{
  "num_hidden_layers": 9,
  "hidden_act": "swiglu",
  "norm": "rmsnorm",
  "positions": "rope",
  "attn_scale": 0.161,
  "init": "trunc",
  "init_std_o": 0.00751,
  "init_std_down": 0.00531,
  "warmup_steps": 84,
  "decay_fraction": 0.289,
  "final_lr_fraction": 0.05
}
Each number is 128 + 32 x the weight over its row's rms, rounded and kept within 0 to 255. Layers, rows and columns count from 0. Numbers have three digits each. The size before them is the row's rms in percent of the matrix's.

# layer 2 attention output (transposed), 384x384, rms 0.13, rows 370-383, columns 192-383
090:164135099131153132108130128110195151129083103111157106096175151078186120157135141107175139130129176141156098134149088146123131158163119070110161170124096044064112133163112105193133105130153131192174158106099083204112088158231109151144114101078098180142141124158094153131105130158113157136108153079147143165144148138105101077070121104124138163173144145130090136105116129133167153169126076093099154129150121139095123115096133096196132114123074128126123171176142157186106092132174101070147180115126140109149123112154122112115155128180078081108133115143073112127138083167087165198
096:184149170151184167176142166103132172114127099185072113109133109127173120082146147196167137146131163134119148109102175167117152164106073137143132089183087124109174113131161123133159102145162153135094118124135130144118140160055132162088101091111184098133112088162109118129166132130126111121128131185130128158163106127118118164120139190106113096146120143195167120127159162148181139078130130116157187115136153114067114125134121111034152150162132160069108178119168089110145151149190091071125101121185124096160106176168175129168117185079175149145155139172177105090138107108121143129
094:126066094135174107150090125119141140155126161108157144115106099177053139110109132088146162123090137097072172115104134176124184111158202154146084100120152142187131171040193129155183133085170157116121146120151146147096189164156188138164172151109115178090127158123111051120134111141120175155154105163104107109121114138116165134144132105112120063150136146098201146146130169100107078111076121069118110180124165125086135109134148140175135096127138166160101163115121100091121120197110087107091112208105154103073143137145166115108132177150078113109120155091172136134163186141095131099
086:113078124153107104092143140081119114126118125122159082128120144163103065143151130143169161107081127124076114155082094185224080132152130141110121127162167131081096154078152098127137088054126165110122129113136139109140181105141148123130193136028151143122111126134131139120123130088098114126123106142119107086146169106108129135099099133085146154172194150100116153165124166114147105134094119099152146099068170099143110092089161167127119140095085133109142119160090095104145112129142141143215117106136132116102083170120116140081095122125066135066076136151136096098127157111153113226
096:129177174155178157111132136098142119157150077173115118126156126113124105121110108076152122114120170151150140167114124119118108137110145137162120122119099134119115146119124086057140110190026118111119117070105145102100149090159126141078157072121101129087101157110111142125088162145134064140112073129156163127165138159107135080105123156132185095096092145159093176143138149119136192137120041122138144143154097182089158090084129110088065095132205159123117084115138132105140148078198124129085112122052182137140098106129129220123099076155102038094112157154104112131097082105124171128
086:060134142135183128141155042118087161075146123157130073108185136104149070117114176097162119138109067137137113175127122134102141181093125137142165101129123143163108111141099133094113083132125164145168172147147109112160087115150100107166113123208107152093105133165168117129138158109158097066147139140150156136162159159092145117032145097106107143133178072073195115160163131173126090076123115120096129058126075232119111163070138116075075093113122114108099141144148112095097098118146136067091203132098176171075098121112112128142125135127148179084117083090079150117149104127141109132
090:153095140088148079147107125117111078199139072157155121116121116076088146072140149087090177066087106166090070157121126159178104132095133061140123165090195127146150126078119148132093143172151111151074070149071103136138166109064104138108171154121134156148081084166128107197134126203143107103102108143096121209171146119153097176117067100126103137196133123106131079092150095159066140098137115150122096165167113167158110067126133112103141101146142158097206201165115098129133116147128166151159148127166149097194121113119117162108101101120116152118165112136190174133168139124090133069
088:127108143048138159111081150074059152110118100120069109104127116124079181127139179100146092177165146137162137140076108127083058142165083094124145154122093127171105140117122136174109097103130098144092186143123090190128098130178126144087147131150141141132068143141128093095067201093158111144086136152089158161119114089144145137144145119120120147171160067130114170204077152084157106078124161121104079132104123116208135150081125101136138160120203140120140126158139128082143153164117123124096093048083140170165065163158192155153085193132135095114140162204062124179113126086087079095
091:123146092158117079122153106177108107060182070131135113250162077195115150083107163138151099121158095098134140128167124164169055140117106119116134148185140113121148109112146136132120126145139153081162182131101089125150098141095101127059075161122126133153122079142122098112133144143113093147116073099124147067106086137138064177067199107149128088112114141120169152091147118156142162130123157160102130162072131090157141104089084142191126125133183171105132133107171124108062113170125127064170112156133150155193068146156121189144151074092107160129156149190166109104154140155130094116
092:145132124073133179112108054098151122121128109131107152150121163131102082162186153128132143121097140076121093153113178136105114109088141218108077131218100173179131114146207117159103127111137052133118195126107135185144131107069156149104134160124194128160155167125178090195111103122102131123079088109152168148127069146055136109152135123111135086120155107128173101139144103106117141133092112097121112110201071131194143062102142104197125179149137153122154162082101145107167108149066032153123124154148112177164131145101139163108130153167095118086175126158124110177129123137088127146
090:172119104027123174089091091153118128131133109130116121135140078069116115101181142103109164117142108096155200141103146139094130119156096103097131149157182114095171155121059089093125148167134100147163115155147124161104124142193138184108070134110109136130096099120129198149128123118125125116100111080160122109077158143089093116154087191147121174105057076139105148207094066169092173080153104100125127167128136142163147117161122157153089100096104103134115137155184141093146198146082172083123143152189096104123172129116104121143092162202096153129106134189133135161135115119182123097
090:179109094055102169184221127087168159180144080115094073145080085132175122096156135089174082156132129159177081073123074052126151085157117110145094096108138096129100146141099121097100077095140119133146107184176109107141121181114112115145148144141151129082139109044196100057100149091112067128142140113158168143174173094121104125122142137072132077117182148197136129172105128168087187080165072173134152081133114137123147147076188127128118091134136100141165155168102106113193085100114074147073089144131105137129077129151135117143143165117143107117091091182154059152080062121114120167
092:131144099112065139104130139052066146064176075177071108168124107146042067138145125111118166158096173130115062116150095107123171174161119144100107145122147131187153109190167117202117117086153122113112141158165112145136125119087106109118073163078061128104151139116165095133149112128140117167114098186150098114087082172140058104154124152101136112099105086100091140117140120126107211156120094170098147125139148190106070129141183118110095164151158102101165140111115049126173095075132117111158113159100179168110153160079146094154135141159117080148120155094160097175121178151147089102
090:146170110112152146158178126172069127117107098102143119132101139076169099097121120064149149147123115069150110154110168102147124155103101121149165102177167141074073175141109117130149142098097159105112160159118165131117183179224119134092076143112127124139118194134129098066101172147104133128116110115092073124203219151137130202095163155134151122146137128098113094147112121139087101128078088113137125112126093191136117121102183126127113125138146149141160090171146130121134173173130139170082133144171080174113127095127147122128113103174105116127148154064118111105135186072120135129
# layer 2 attention value, 384x384, rms 0.149, rows 371-383, columns 192-383
090:114175149126143084159127136107129120135120159129128124162115110151146107093152095203087163122129072070182139152149138143157152123196132101046087171100128114083120195153140141183124127130135108196122136140140150119141093087127130089130094099104091119075142141136131111136180172100134134154127116167131120171124170169114118117075204147159140085061156126144102147209061125161116129109166184143158105150091141097142098142078146113171082178121100085128160044179098105104115089090119104081105112164093125129160118141189151116112134101122139154151181171099080133119141195107140152104
089:155053170136111149166138173127126136137093042154093090151104135094182151093124130150164109059146144139088078150214108118164121147082118116162102115120154155001104139220109098144116115059179123129142138124157120129117139108158106142085143172130098140136151142147136160140110111174122091129165121105165172122080180151146079065120158162148111135164142166156155140140166132082124177122110123130114146092122167113092151112120137111116136122141132082134139094152130158156092139128189200140157063106141113137122135135098116085138108086136125129042099160105111123163116146146119146086
083:123168076159131161134127066133101123171143120077084166136156153129108130143145118138077104158119111094088096110120136141116105121143157135098143154178107086077134115147038047039114144173163153127167114120168116157104119172139120117103126140135168109137134113092107091133194149141083111094150177102133101101143157126132177125139076164177132093094089153108098159164142113104163151129124101161186128102128117177135096115157140139100127112180084136140162091136102133125125137164118153097139075151157114160080138138183130122103118155108157175084128150130110095083136076108108140117
089:174158163106092141091064108165169178148098079117082098192180107144062113149143066113057088127103158103181119110134167107123109088150130120102074120161105160078109120168119080121103191141099147073108120215145125122138132148125112116133149075098166102110123133156147135125111079103146150163144209123085102134122167099170076120123195122133126145096124161138092122117156074110115144114104118211141097112158159135109107173106115087084092199088159143168121088103111086131150121148074070089158124109115107124102124121159119092176079139101141154138122109118141087149116177109112113105
085:156124153122095110084130160117066137195120114044124092129165138115101134130126136162150140104121136136158156179134140159075179193140100189103117125149199156135142141109158150062127071185150084104109120187137138117044149117172158087110132128103123154207122125136080082162083151089132128098107112123147081152110165152131070097166151117165110173152132130164191128118178131090131102109156139144165087139115152150194152082123112154181121116134112155135097111183169126105143162197191131150151099128151089175132137124145138157116103163175079158089145100068123166136094117084139138137
088:122189166126093163147126161072106182147144131062078130128165091142159085101119128139083139164037141151155134109166127102077126106120145122138154115161150082138115116157146155143179120154115152070129194153138078090112091111146111087162095187147130096096176077137121138128119128163098108157143083120138129149084180141161120061129135079124158111111156145105093147134117102188093173222121083170081106137079160152093144113143110119100161147137118131143077120157125101159109136137058152119099169139117061124087113110128129130160154097104127105098087167111105132221118175139107106120
086:121131093097116062176071184121140159119080113110073148116110073155100151129148091110129187133073119113079133079119110086101114150165149132089131167112119114083093149165152087075158128193170099103105112178100113141130153126130124206144167134101060128128119162096118109131149163093170162126129151124149125134186117111119086193131097114184103144139047125152044138138153150161168137134138146107097078160137106144112156177153127112121118141105112101148093133114202130113237192137183115139100096111157134200090121126140078143125151150155129123102105170143139165187109090185091182110
088:119100122133128076145121119119133156120163114158173123153174094134162228125151119171103116211109135149138149100156078116105165120146152089100135117116132186148131122111100104091121122078137091083173164170104105174106066173169151138085204165156180061134120107115148133123093133129139139061100138088129111165140209122094119118141120137161160119065161166139139143094141188123154159146154144110182145094187127164142157162104137077082121122102120095190124093136105146130130113127129146166106201157137137093101119142137149162113106136121140149119088089101162151152151162122141158121
085:127132091176061096120114122099154105150089159180153164161123119071117090108130148125133137148097092160117105105091165128203092121169045123148133142158178138120111147131072091147150142105108150095111152150109133093088155116155154153134112073151138163119135097141125142133141152076163104161170085069164134154090090130165110183132115210164059168170154144144114113053147141173126108086128133138144085139114172165092158170107163152075172129089125127129131123165068150130109110061154159128141155123121079083113139085096129082129123116207100171172104094123120141096180132165105126120
085:134092149107187120058109150132130172081109163120110094126142100222125169109109142133096112112101145135127114120127108099124134170141112175129069118137111133075118084152126093129072125111178112162124089159117118118125184150141107109079156136149118096114097122092140149108158098154113136140101167154076112118170106083174136205123147129104111122133097128137185059183156094087145169229192144124134148079144102152150109137120117089166101129137146143180147129142082094136164105167170164177098112120094141170096161142089077143129102105037109150056177140096209069101087090133117118123
084:066114160109175127109091092147100108119124195154095125156114121152111098170094091153069147179066087085163157130143168163113105128152173160135112122118094153130183107107144116111161169212107131063133154175084089054127078133092134123127108138121124155151099126126110181107130188131137146116184101107112049108182090120101151115079096131176082173179135179130112147160101085130074130139119185153131072153099112126096086067153125102148084169086113111096123141088092149174146208096183137104106154075107109147115157179112144099145118124104139077161167133126117138102134149074159141103
087:104161129232131099105146091112165125157135140140160087165142130143219123119145137118114055092167142176135167110126178161134162094160161108110124157155102150156146149085167157131178154169121134103147078156076159059085137151139131116132106193086118115173148096143086151160112108096149131112130127133083133118101131155163123129166172152112071166176134129148137100146119115147145062135151170101106130157110119117111171132160122113141157171090114096128111115133194124211135152103118053091146168095149158209166063066131110118133160138085084132221143124074124142166171075128126122111
087:132131134125074135045112127074180123101097141097126097119178088157125102136215139121078094084141192163109120112128187136115157164136127135118106132098145084068171094106175149063112118111108134112102185151135092140199116066116127131124164158161092180111084130136154084145206158219132162070175091094068145095111105124095108074113160116199166158110158125142125119055115091092148138124145163141129116130139174144117168105139170064114128126186123128129099123052081196110137146186109173123157138116132156133135185131088162120121116169082130098153117131177118099108130152116147103131
# layer 2 MLP gate, 768x384, rms 0.155, rows 0-15, columns 192-383
098:160141109119119102119192143082136117093140168138114125158174129135093093138117120131091111092130127104135119140135099130090175073095137086104076145125187147097130099122134176184148084104087101075141067122079128102127058170123094143112081187129148172169137146124129170135089116178105114177149148200195147072091130164151148096120153142101166158147151174119080119118140118187163137114167106106145155165140107098129109154090141110095101097132125129092083094101107128117134156120053117164165172214139152159128199175109119129102106180114172125171102165130138131155102059170100123141
105:101100149185103147108084166167165093101135159131163162156094124136172107137155091121152095090119085079084097138129125133076124169106074065165123160122154125147116096121100200135132120162113153157114055159151144136141190086133080106126120077121117153160145124109151110153177112124158188157172140098125150133110156128122157152137097111144200121103160154092158120159065245150116157134155092137171097070124156150130172145093116137109159088150100104119125100164174137138200133144138110134152165124132087142102117144114103042098128111136091150165107101083146123107085134167099124107
100:105169182149098185112172092092169136159130134127118123133117125133104061113137136161071093144155089117053149169145119092121133119160143077094033139148080136085117164133135127093073082106147116069191152081068124143081128103105110080128101110092152174157105170090151192159104109149189135111093122174107110108091135164145181079131099104109130145208122131092101192112120156093084128127216118159106123146158139106189144165158106104078148119119147077183139162103163145134193131093119168109081124132121112159137131138092172145099116127122173117127125152151124094068155128141171106131
094:137122195145126164126147085085159130129153092122172098112161125216151072166137167151124132141133095170169145108107130138117093172132119166171071139143128145054149180134151160132127116191118130128159139131128181089116166130110193116076141126164105134179128146130138121148177128123116094076143175091128151159150051119141124180095185130087132125111123120118107146142168195126125124140124178136160092125138172093101083184126155140211109140080154160115143105125157126138160104096181175098193119126150177149122076103094119115110147151112169109089137161127153127127063196103159142133
097:078162120108088134122164041132124119138162174120122194209146136176136139135121110151133139144147159149112095040121156089127173141115059076086176138138094135109148128120121123138122172137109116183088058105120150170112181170105091122128054131179156132105097160106172165078118132120162110112154175157138140125102137114077121097134168162141118141179153121147104150130106090151082141195165172149160106173168209121100139131064137080155168185126111111148109123093092114150125145141077089118155106082153163116121133112150153120092134148157117101153177111102107127151096145120103111180
104:127099094153099121139112143161132137048127137113150173117194130155089157100126152109122136122094096070066201113112154151135147132114105114070136132095136137127134105112117121126157122131113122157160121132165100163103137160093110123137162175102116140149087143148087091137077117166180108165136073161186092073142115127089178167101146126111122099121078030157132116129159094162175107074117159139135181153155138138164133083149085116082158156163087115176080142143126130078113077174166132116084190072079102148160172112162151028119121094104111171140109133097114090120181161072130110109
096:107104100123098110126111053136178148079138155098154093146143078078109134166122120163061126195138158156146096064135145122103123091145130122106117133098134144102132100118125099140134141189119108139233173135131142144121127087139050151142099134069127152129154176160163096117063105176148123085092094173188110129144092092174070093078141184164112076148147121149143126148123117104093141087157165131086184071136208115124121161184141124163147102113129137182134096152147091127151182226137119175091151097135159094161143150076141124156132198112136125161132161149117137186154111165148114108
094:111106161161154137117090133125129169150100142131120082138132143130074086142091139213115086133132111147128111125156094123153168130097158158187097172118147115155172181097145164178136170134175123078099147141122145098156158149085101168074205167130159203106170117107129160205169127159163122168078149110155075121101160097110065109119134193136103132127131086128102132124186205148115180117135123171039097123119141105126097139117145148156145081131154107204107116149165148095129084150104185106148115124095116065175097120162119118121133178100105138125174132119120174068080128112165105126
097:210158126089147136127157127119117130085122138119114131149114129100122174047137078122046135136154102192106071104104107170155163144133122141086087131154157140158103159132097154097128166196120139154121121062152125098147118137154089102104094206117124120136035162145115116093125179178143136188114137158113091110152126127131129185143149131139068090137117166114143172168080130141108144035117133112161170118170124102111111140104143155131098154131100129192115114084148168140113109081108115109134130110171081130133118115066131185070126103174201154103163098124120155137134104159131148147
091:100132126179113095119160104141157068100114107132110170158072148099127078127103140138115105171121138129163127065058187107153103056061124150099145128137096118121099093122065123156125153111107204073103138103097122122153113137127108102099132115151142148134118105131147170168087144218128165176111153046135092160160127056101130097161119122152082179117148118105122150106022178126146205141163120160132159150160111113107160169148068095119188108102114145134105141135125113121151128122086155165160139120102136100133149101156117154120106108128107171223163145124100131126138124171109152183
108:061117139143141137168169128136113073097087103108140116098181114139121135119131094140150110175112148144127132174165112124119105153142075100184174094162203090086093091138097142113121107102156101126167150144139138115105113105177075139167146152141203163082143147130104142135154108158190167160062133133131172123144138064131134091129090131099097121131109097128091164129028144175139063130160090150122137141175110160118113180146113124144129084114201117177137177161112154141130072140126149084201136117135102140176145120177158000125146137103153134089125117116136115139101113084120172120
101:126162153128094126118151135053128130177122116102117206101135160120149104096124090191130092116107144090146160130161138118151122112085112140138137141130139062049036116093159112166132124125126135142106076116141154091173111092161162137172134184110076092123077110227141080202189129153116143105082074134141163130152160162085140105132124143131168134109057104142147148095176083112132140095139114122131086137078078106170089193155095122111165096167105162197090097151134135128087082111137084169160056104105116148161113081160123155110124196095116124125163160119164135171159099165138193131
097:158131128181119127159113133123124125145106122117153119113117126119113048076120173111128116165165100143084148184104106140116197176102132183195115144137121166173133125095063096189176167127096112095134120137144137139088082161131042080116161156143120129063171117099103121142176150169163115085144085149069121154151120138106110085132169097164097118135108108103161088122106185126121181129058069104086088163128163139073084152149167147101149072136159075127151151140190150101128154076141064139162106113172108155178085123171157126103124196153141160152119135171118117148161170170077086133
099:106112145127131135084130136119103184175111135086109145134083116202080145086149160072084118115120113147128098113144049153051129105164135144108168147165086095071122114116171156154096094120081103151104102114106129128151122127182062125132097119117094123170172100114149138107159103164141197156171162169071121120121134194094146103125120171113124181172151109128119169115049136116142155105109123118111117142154198162110170147142108106156143090146152161145121143156084086141153071103203156210129091106136118117161165160118140111112111141104069160122152117098112130142129083164120151091
100:163125110169110165139105122127109132109098049106170191114082107090132175177107177104144124150103134222049081174113145109147105079091147220159095117140132085191078092130156165142109127152114100050145118116157174099081139125119138116093115166052103151122128083161120098103141154100088107154157128194148143146091139119141126112153154141138123125143107119111156127159158161087162213092133188172114115119122118122159172112150143199174110120155150132157113136083120113143102147199134187149108102110157096129111116126164153140145243181129107070179121166187103153108116122123110161113
104:169120104119190161182133105127133120100141187142145095134135127076158075060116115151077121097118135141059101122166096121091148060140170160081117116133162195140084145146145166132158121127121138135101124114162142176085149090116126126090228186126166128142113093179159204109119133165133123181127119073141101086152155065121094086086102122157137130154144152119149147137122145163119110144142095106097121119138142156080114118141190193108105163137199093101088120109126184132148095107176154117093103147125106105128091165149116051130107117147202130157129125103135093164116081085122102166
# layer 2 MLP up, 768x384, rms 0.17, rows 0-14, columns 192-383
085:141184168132146153097056139107109137180114142148146155099119116135138130082122133134126084108088102118116127115152128124118044143165123172160181105098110121179095124131138098096086113069154124078132144126100124176115164115114220134183144126151161087093097131111115052125134110060124118183127121071093152169174144139138146119110119088116111103122101091119155114125153130063115120073100166171164091101114154067158077110169162126140154172132086148193145152118147096130120142097131126108071114111109101159188109091180140098143127103162088117131119124107129125128110141127139154151
127:170086160184107083119079140108164082147156119142179124130119149153127139157179144086161105136198130098101194099103127103138148118151135122200138174129145108219111080105109157122127087146095175111110115122158169141183182138097103135164104078129158138126132115147116098132156104140181181106158163125163113126104142123100163193124116128127129077115146147110092156198138187119158112157134134151142131096116127121150167151105143116097135166147118123115128129156149125084150109172166083139165129128143050092096121131080114111089130146145120123115129110064114179152153086142159116085
099:125105178148118057089077115101134191081109159134139086149134144115118214126119144154162142148151162129181094040110158144100108138176149128112075142149116090103047092050156171155185125111129149101137114140078137080159103122167182137099131154120137153109124103161127144141147168126094204099222088132188093140121145144120136152167117159155137150150177107148109081131113098126112139193119097123149156104137152135077093191125139142165097108168121147080126153165124109113112114119155061175115111145102137104143199165141113168152083156121092154077146135070081083116124150100114141096
089:086142135166128093156146085150127118081125166135129120103123153152127108105129142163128140059135118082137174227105130091129161137146172108150088133185144122104159135125117116131103128226123119131033113098119115123138148096176115119147144075154165125161104143127154165163148096155129055101151120171129134134121081116118174162140138195140123159106149116132114140171130167145142062175202082122162184130159149200181123129179131144106146105155114141130141167177197127088112069157098130097170167084153152224096129135046123188119158141125201126088114127143107147130095139098141093124
095:096149144112151063134107099200143124112187161140099162098173119145145098136146063110128155134089092201120088083077194081176139135102135128122153157127103137116114106096112164102183109126113067122136069095108194145177127135144107123071105119165157099151100123113133158109101159101143160139144118158133107126128151162118166129116113102150138128137139120127082131172148176142073183173136169113139117150170104128130151168102137159127178130133120072153107109102127093099156145142107130091160137175136206130116154155111124153117110180206126150160144187088159104132134081152118100127
111:101087137162159151204095131151143142118141122050149133131106102105119108175071160152094157130101078164149132074066089093149129187066144127095105132067154128148111081108133121068114150190209140088164143120120115153037148123089129126120156135137157115134119204161129094089047132083176129154095111167129195089124164104182129175119123161093113098088127120133129110106127188118129150141110184102135111112104098153144074177140159117120127128106120081181141084152167138054106116150131105166099122113154134137118087157110070112086129091085087149136143165124141174123136125182174128156
083:112153187156128151147144120109079096172130128161132125110134162180145101134145214118179093120113134117079096161120150107132141176142111124151083121129158130151134103154144195172113141098150169154084114128122098130124091137122171087097120083137138111163098115138132162125206142064083106144145136118047176103095163174122191190184128073097066196097169146102119135115097077146146097171175115096157086137180088130178089114125101158141070152123149105068118157138167167177146099025106109095167078062140139140076099074157100133117129145147131163082110070103154106103116180131078082165
089:119146128089122140119137125112106145099135124109117091086090136109146154129170165100116142124158166075119106157124137196112147061157102144125196080135159128169110077147107125103157122125112149150152079088152118148076137144173137135149095131123119148094130131129102126026125097095128112125169150201096161149146134160139167168145106081147073157148161139164147134099077101152130096171182125091195181120160181148083140158147120143113173150137115149079106085107096128111129157134155112079163147067150105146093073111104096138181173039146139115096116103129144077160140143138103090186
094:145172131059180135117154112118112129187158150140091153143093130057124146115081140144099129164149139130129143160140167141095145143136063168103147140132130116137120172138116114136142176128137128171101174073160105149138173162079172073126113124147131109097165103159160116144123167139171030076173177104106169129130166152138130078123158105140144094134118160067128114203157129185133148129088104130181099102119122123135138126141143141138122138126087140142170189079143142115084114131116161141066111069110133092147120169119126162129196131166155102109111097195114191141130130164123114128
088:178097137157194152130121157135094210081128110139117165145152084118135153102039242061158168133143154150085128131157151167133162153129118146131174115115169129174149182143124130143152155139142122125155153185135125121144135112186078190125105187153155153180163121142179110087197126161094127127098130159189126154162125108180060083124089184128113145143111152099147153091122119149124127155128133102194116096103132119105076163158054107144094084139155102080134101121087096135097065118129089135173182127139145157127166167063140127123115093130135129095097118113150171136109115170129123140
111:090130160143124179143186130123140119072106131168146084065120062182121119155118102098121099168149167140147155174161110123176128087098145151173204125123140104110052207127162197142174094155155041171139145078167064156066129158145122105155132155126150172155178152131105108138110115109088156167102151079104127113148109138137084104150070185143083108172112155113159122098055065125138109143185151128110167167135103111124098132169074103083113137130113126166142126080165163147113123082091136111129167091102142116100144151197139087130151124148125135081065102125137113125133131154166094180
095:175112075110173155105139158116155175133142137113157115118172148184130166134125134080147144102103154146102080169119097156110150148154130164138103144069106163155178109119109099086106115103128107121120190183125199083086083119120135102134111120161100068189071126108149091056139096043075109127127151130131141095100101101173124135138102162148151058131160107126162147100142083153152107094114112133150122157138199130136187101160107166120163121104100101143140131127114110104116140127133126092116130159102222137138103125134161122151100114107156115102105105174160152108128111077154151106
098:133078104099082142095156123061132133120146159132156126179074101146179149137143128112164178091108142147163126045114084127105180079128120124161121147122095141109162155124117111094109106125138143170109111114083168148143168094147102153148101161164107105104081128102153120103082145122001141169145154159115144178121112116177120091119091122103148149154158177099091139117157083141110078142212118115153051102172178141135112130140094122116122191138101097165185075125136066097128125177151116127154151174163111099092109104110144226132096175142143115170145142037155109172119149085138135119
126:126131139152098131115109114127095173154125160035109113141133113153115128121126125136064134122092145130163131090162154153068193128166147162094183116135085088054084104136167104141089094151106149146148159112121117122094107114142157101137105130104131142191161094189150146132170112093093147149152135169095158118095126197085121186113131145129135144170144127087115142098097147100123184108099120085091101183121169101089119118151095080197149112083120111123103148161091108116140112104195169176170134105131101101147133127081166137108176128102076163102104142139127133176146131183110116094
113:175187115083158100162101155096166132163135199161100014186147140142078111149136075143173144153159090081209151113126117174188121190151126089151129089147146134102149110136081078078167163139119127137124148138092146116124121133126113133093113125140148153112094143080132149200126098083124136104138135150092161118121148137093064126152188160140106166095175159186097141139062104168132071144105109129146107136115094141049127130141081077122099103134077129137139141169145164139143134045134120114155104108106181111088124094124137138127064117117133149098130093079153082090122077136106121157
# layer 2 MLP down (transposed), 768x384, rms 0.453, rows 0-14, columns 192-383
094:149071090104136117131136136134107136152065079166133074175169152144114130176126071096146157133114058087109134103160051109159122154137102104125123136072074143106135128151106137129172086101171158180175084192121153076188187141142108114120163104105117095116116141093090055066070128114100137131178110127134140158136039142123129048117131109222133150083075097106165114159129106117087140157184158146145149091146171178116123150171160085130131084078140100150148131137157130119118126120108114079120089132085100174120091083084084083149103084166111077087084131133169147105166112149066158086
110:152120163131116105130129099117159085112160111110125084158179081127144170182158157128159131176111119090158153070139168102124137103130134152114114160147075143180178108157077147099151139163115136145132126133147114179131178146060127165142143058123099121123123158143115121116135090161211151102155060110136122198115124174115161116123126123117086066157162132124148142143108145130158102055131078155115088137034131088144130095105117092091120173195145170114144075133120111075119089114112053104149130107139073133108160119182146151083166137120086124071079114133127088162143085082157118134
102:156088161084126061129083128149140137139097157131107065135163093211145185148154132123188099122144158114181108036089177161097133090189105086166095160144139130164143071120135163172206181123141129117118115069153111076147124087103100169142169161132153115119150119124191134162141116150160117107192138152168119145129125153078170163179111124120109118101116123141173129192109166187083159146122114143087216106109172122072140146087087147121093113175157156063155149205122107050111098135131109186130120145170146120173145187119157180157048152096129094124165123088173117160115125136118186124
095:107160128106155146118101093152123077129147073087086129120084086152096078111116181103156169153124167121103212141103112148133172145125201089177090150117136059158139078094145132125136139170130106104107139143082201101155145125143125088114097139123128128140107157102147128122118145157136111081181132100115162182174087125086093170134155066053189093190142117113115130134060142131156103137161153111136133111072189111149087164116087170161101152151150122170122134122132129209130113169106114088138133173075111153141146143146115123126105193132149206162161129125175093176087108108142122184
105:064134100087055134172140108162137149215105148153131140142125115102148103149141101084131144093100066130104125186099126163120044137067145093133153120154127096127111129152104112169086130175152137076139149173142149139171106198146121135071086201095114140099099128118111135130119163138131152193109094145198087133126136164075176107173134104156180151167102132181181142107152179134102148156108120166116125100111149122142158150153109136139137077151132142143100142131141134121154162127115110182138125141173099152090076124119143185093128203149080149180127131111066252093123097130165116149
110:115155101161109147125089115137205154133151140133108102077119100147117103133141137139128146159116130162176105133072144117139161122101098204059086123086157072061119146127102150128116139170127117137120170175149166147052096117125105152170090147123170107113134127155126106117101141152168144184159140124069141137076146113103155163081106180086118126103194075135120081093127157107140130143110167080103147151114156126103138134133200143177190108193125149132141154089157084161190121144166091210089135127102166106122124149147092158116182179140162175139147165112133119099096116148114165170
094:116150124152176164134160123153131126136126083131132125161066110087212198108124163150133177102172095124110119094190138125114217120142096118159077161109181105152168167168155120102125137131166135102133083148172158150060143139128114148073128173143123169080082100120054173162144174113146120099178122164111126107096202157129111128118173122051108138215144105122116110129102154149118077098194127121159115105085157064090108120117126107091101136140071156128154144125137142173108135162121136179114101097141117148137144140136129092084117170136090096104134138089125162171131126121067160162
096:161122114152131133081184166142115133135133106118141130122091047134120087155147154087101139176134168140137149159141154106149155072099136070096104137148115132150131152129135146079121077121078185166110165104126196119129050113128124112140039131086126024116143127170144099136122176142094088088139094138139153124172134166134191123148135077122096137127090129129126127114081116133148130131100144108130129165142158087135132133090094120022081159142122129100139119086139085187129145090126098171104091192138113177127127147103146175118155096102098183099065150162133127158150119140129138159
094:097087112142130140164108135099182140134124091140084099087151048148095178098168135149124135143110158100123161136144156133093125155100109107078126136147146158066184133110093171060113138088078148153106132101117104090134112106124122093168142131153128140153110124054133151039121157183095120092170103134095153143082095101131145070087129087136142105115082164161138164113102138192122175173130096159128100114134141066128140072105136109143078129121096134036134172084121085120087140119181120096173091185107114142145098117116126114111077174143110124149120109111135113156053110107069106156
096:136105132165142168136124150153119149189129092124142115106114140110116121116097144096173169064048125112143183127181120203115126183132108093117094157170155149108152196141171056116109109130177051169122114145097166107117132125239085150173095151120081128102115148102138103102089117103127139143171130115134111101185108135140094147140086105149137122122104210114134114113116149074152140125095130144188144109133142058103103122083113160170100176104095147145086070118136141172104080137128139155097089100052127134113151095163159077132158158121095102107114158069119096088162083117201085104
109:077133130122145114099154110098140151131159156121103108122124126174149104136158154127144176149085126109131116139155101150154120091166162114136135065080179150135074118123101147104109112204157153102105080085092181178146113136135170067096118081116123135142151064109126087109093221123131054153135134129171117123135214126117123100135159112159222096121109155115130213146124127161120114105092152177138161132117162123172094082138121136157095133087140103188145099146132148057089092085103127140142104171084078115074151132143133188056163148181145091178126174103138063114119097118122132121
098:160136123116097193120156096152128144071152053080144110099086188130088140151111142111160145129129094165150106147076165123132122159092128137105130153088097110163117128142115123115150162122127110083066154162164067218070095136134081141131076086179176185099196121047120235141131131146096105113146218131138071149162141079109139143115137100113078153174144111108093179155086173081086181130101094152140104147171190119109091085153123108166074115173164143129116132069149111124126163093157151116121101167186114135133138137125127081131126086117096129135157101100116128102119136086100102121
097:109104169093119150144115103152131119139083121086118139081151132115109122175118159103120136177153119106179168170130161099184110135130156163127124181129125129094090121129185133180077147102155135132126175114084136143136129157160177137127089082138168106142121112142100184171124161133215108143112117105165118174111131096116162190147132100097140056124152125181154096133114121141095174095088150187127161142088146158113101094040049132058125113137121153054082099118135138105135097084102135076128145063144166133124195097174092060147148109083130144088081091192180087076146106184150135121
117:144162132083074175127149101151113174103103116107137123104146107141109140125097122110064069111131081128150139084203151121080154128158132144110165094129121127055111109160123172137077153089152083153148142138096163160127075118157166127186124135111157134189181090147167120113136143080092137180174154113145182089095134147166120178112131163147099131166160108127115128115107135117148114104137102165111105149086115130126171127125088137182120129161173156127096137157074132107167096139180159170135085151130135117139129139163108094082113112130115153153124116130148162188140146140151096102
106:113161132129127135164140136094088131142110133124163085142065123120087077123130117093159080173130129147132181117138075126148150124109161096154118148125145127062124122117171141147134154136147125109099181112154103135131133123108147093149128089151130162223117187106077128122174132151081161125113141138063131108181140134156100167065099171155156108162111172152143120097107154120172117153111129149119166153147106129124146165081130129117187093150082143071075107114133090172154143103154133160128107086137140127052138181122158158160056136127081152140178159092060135101167152111130116117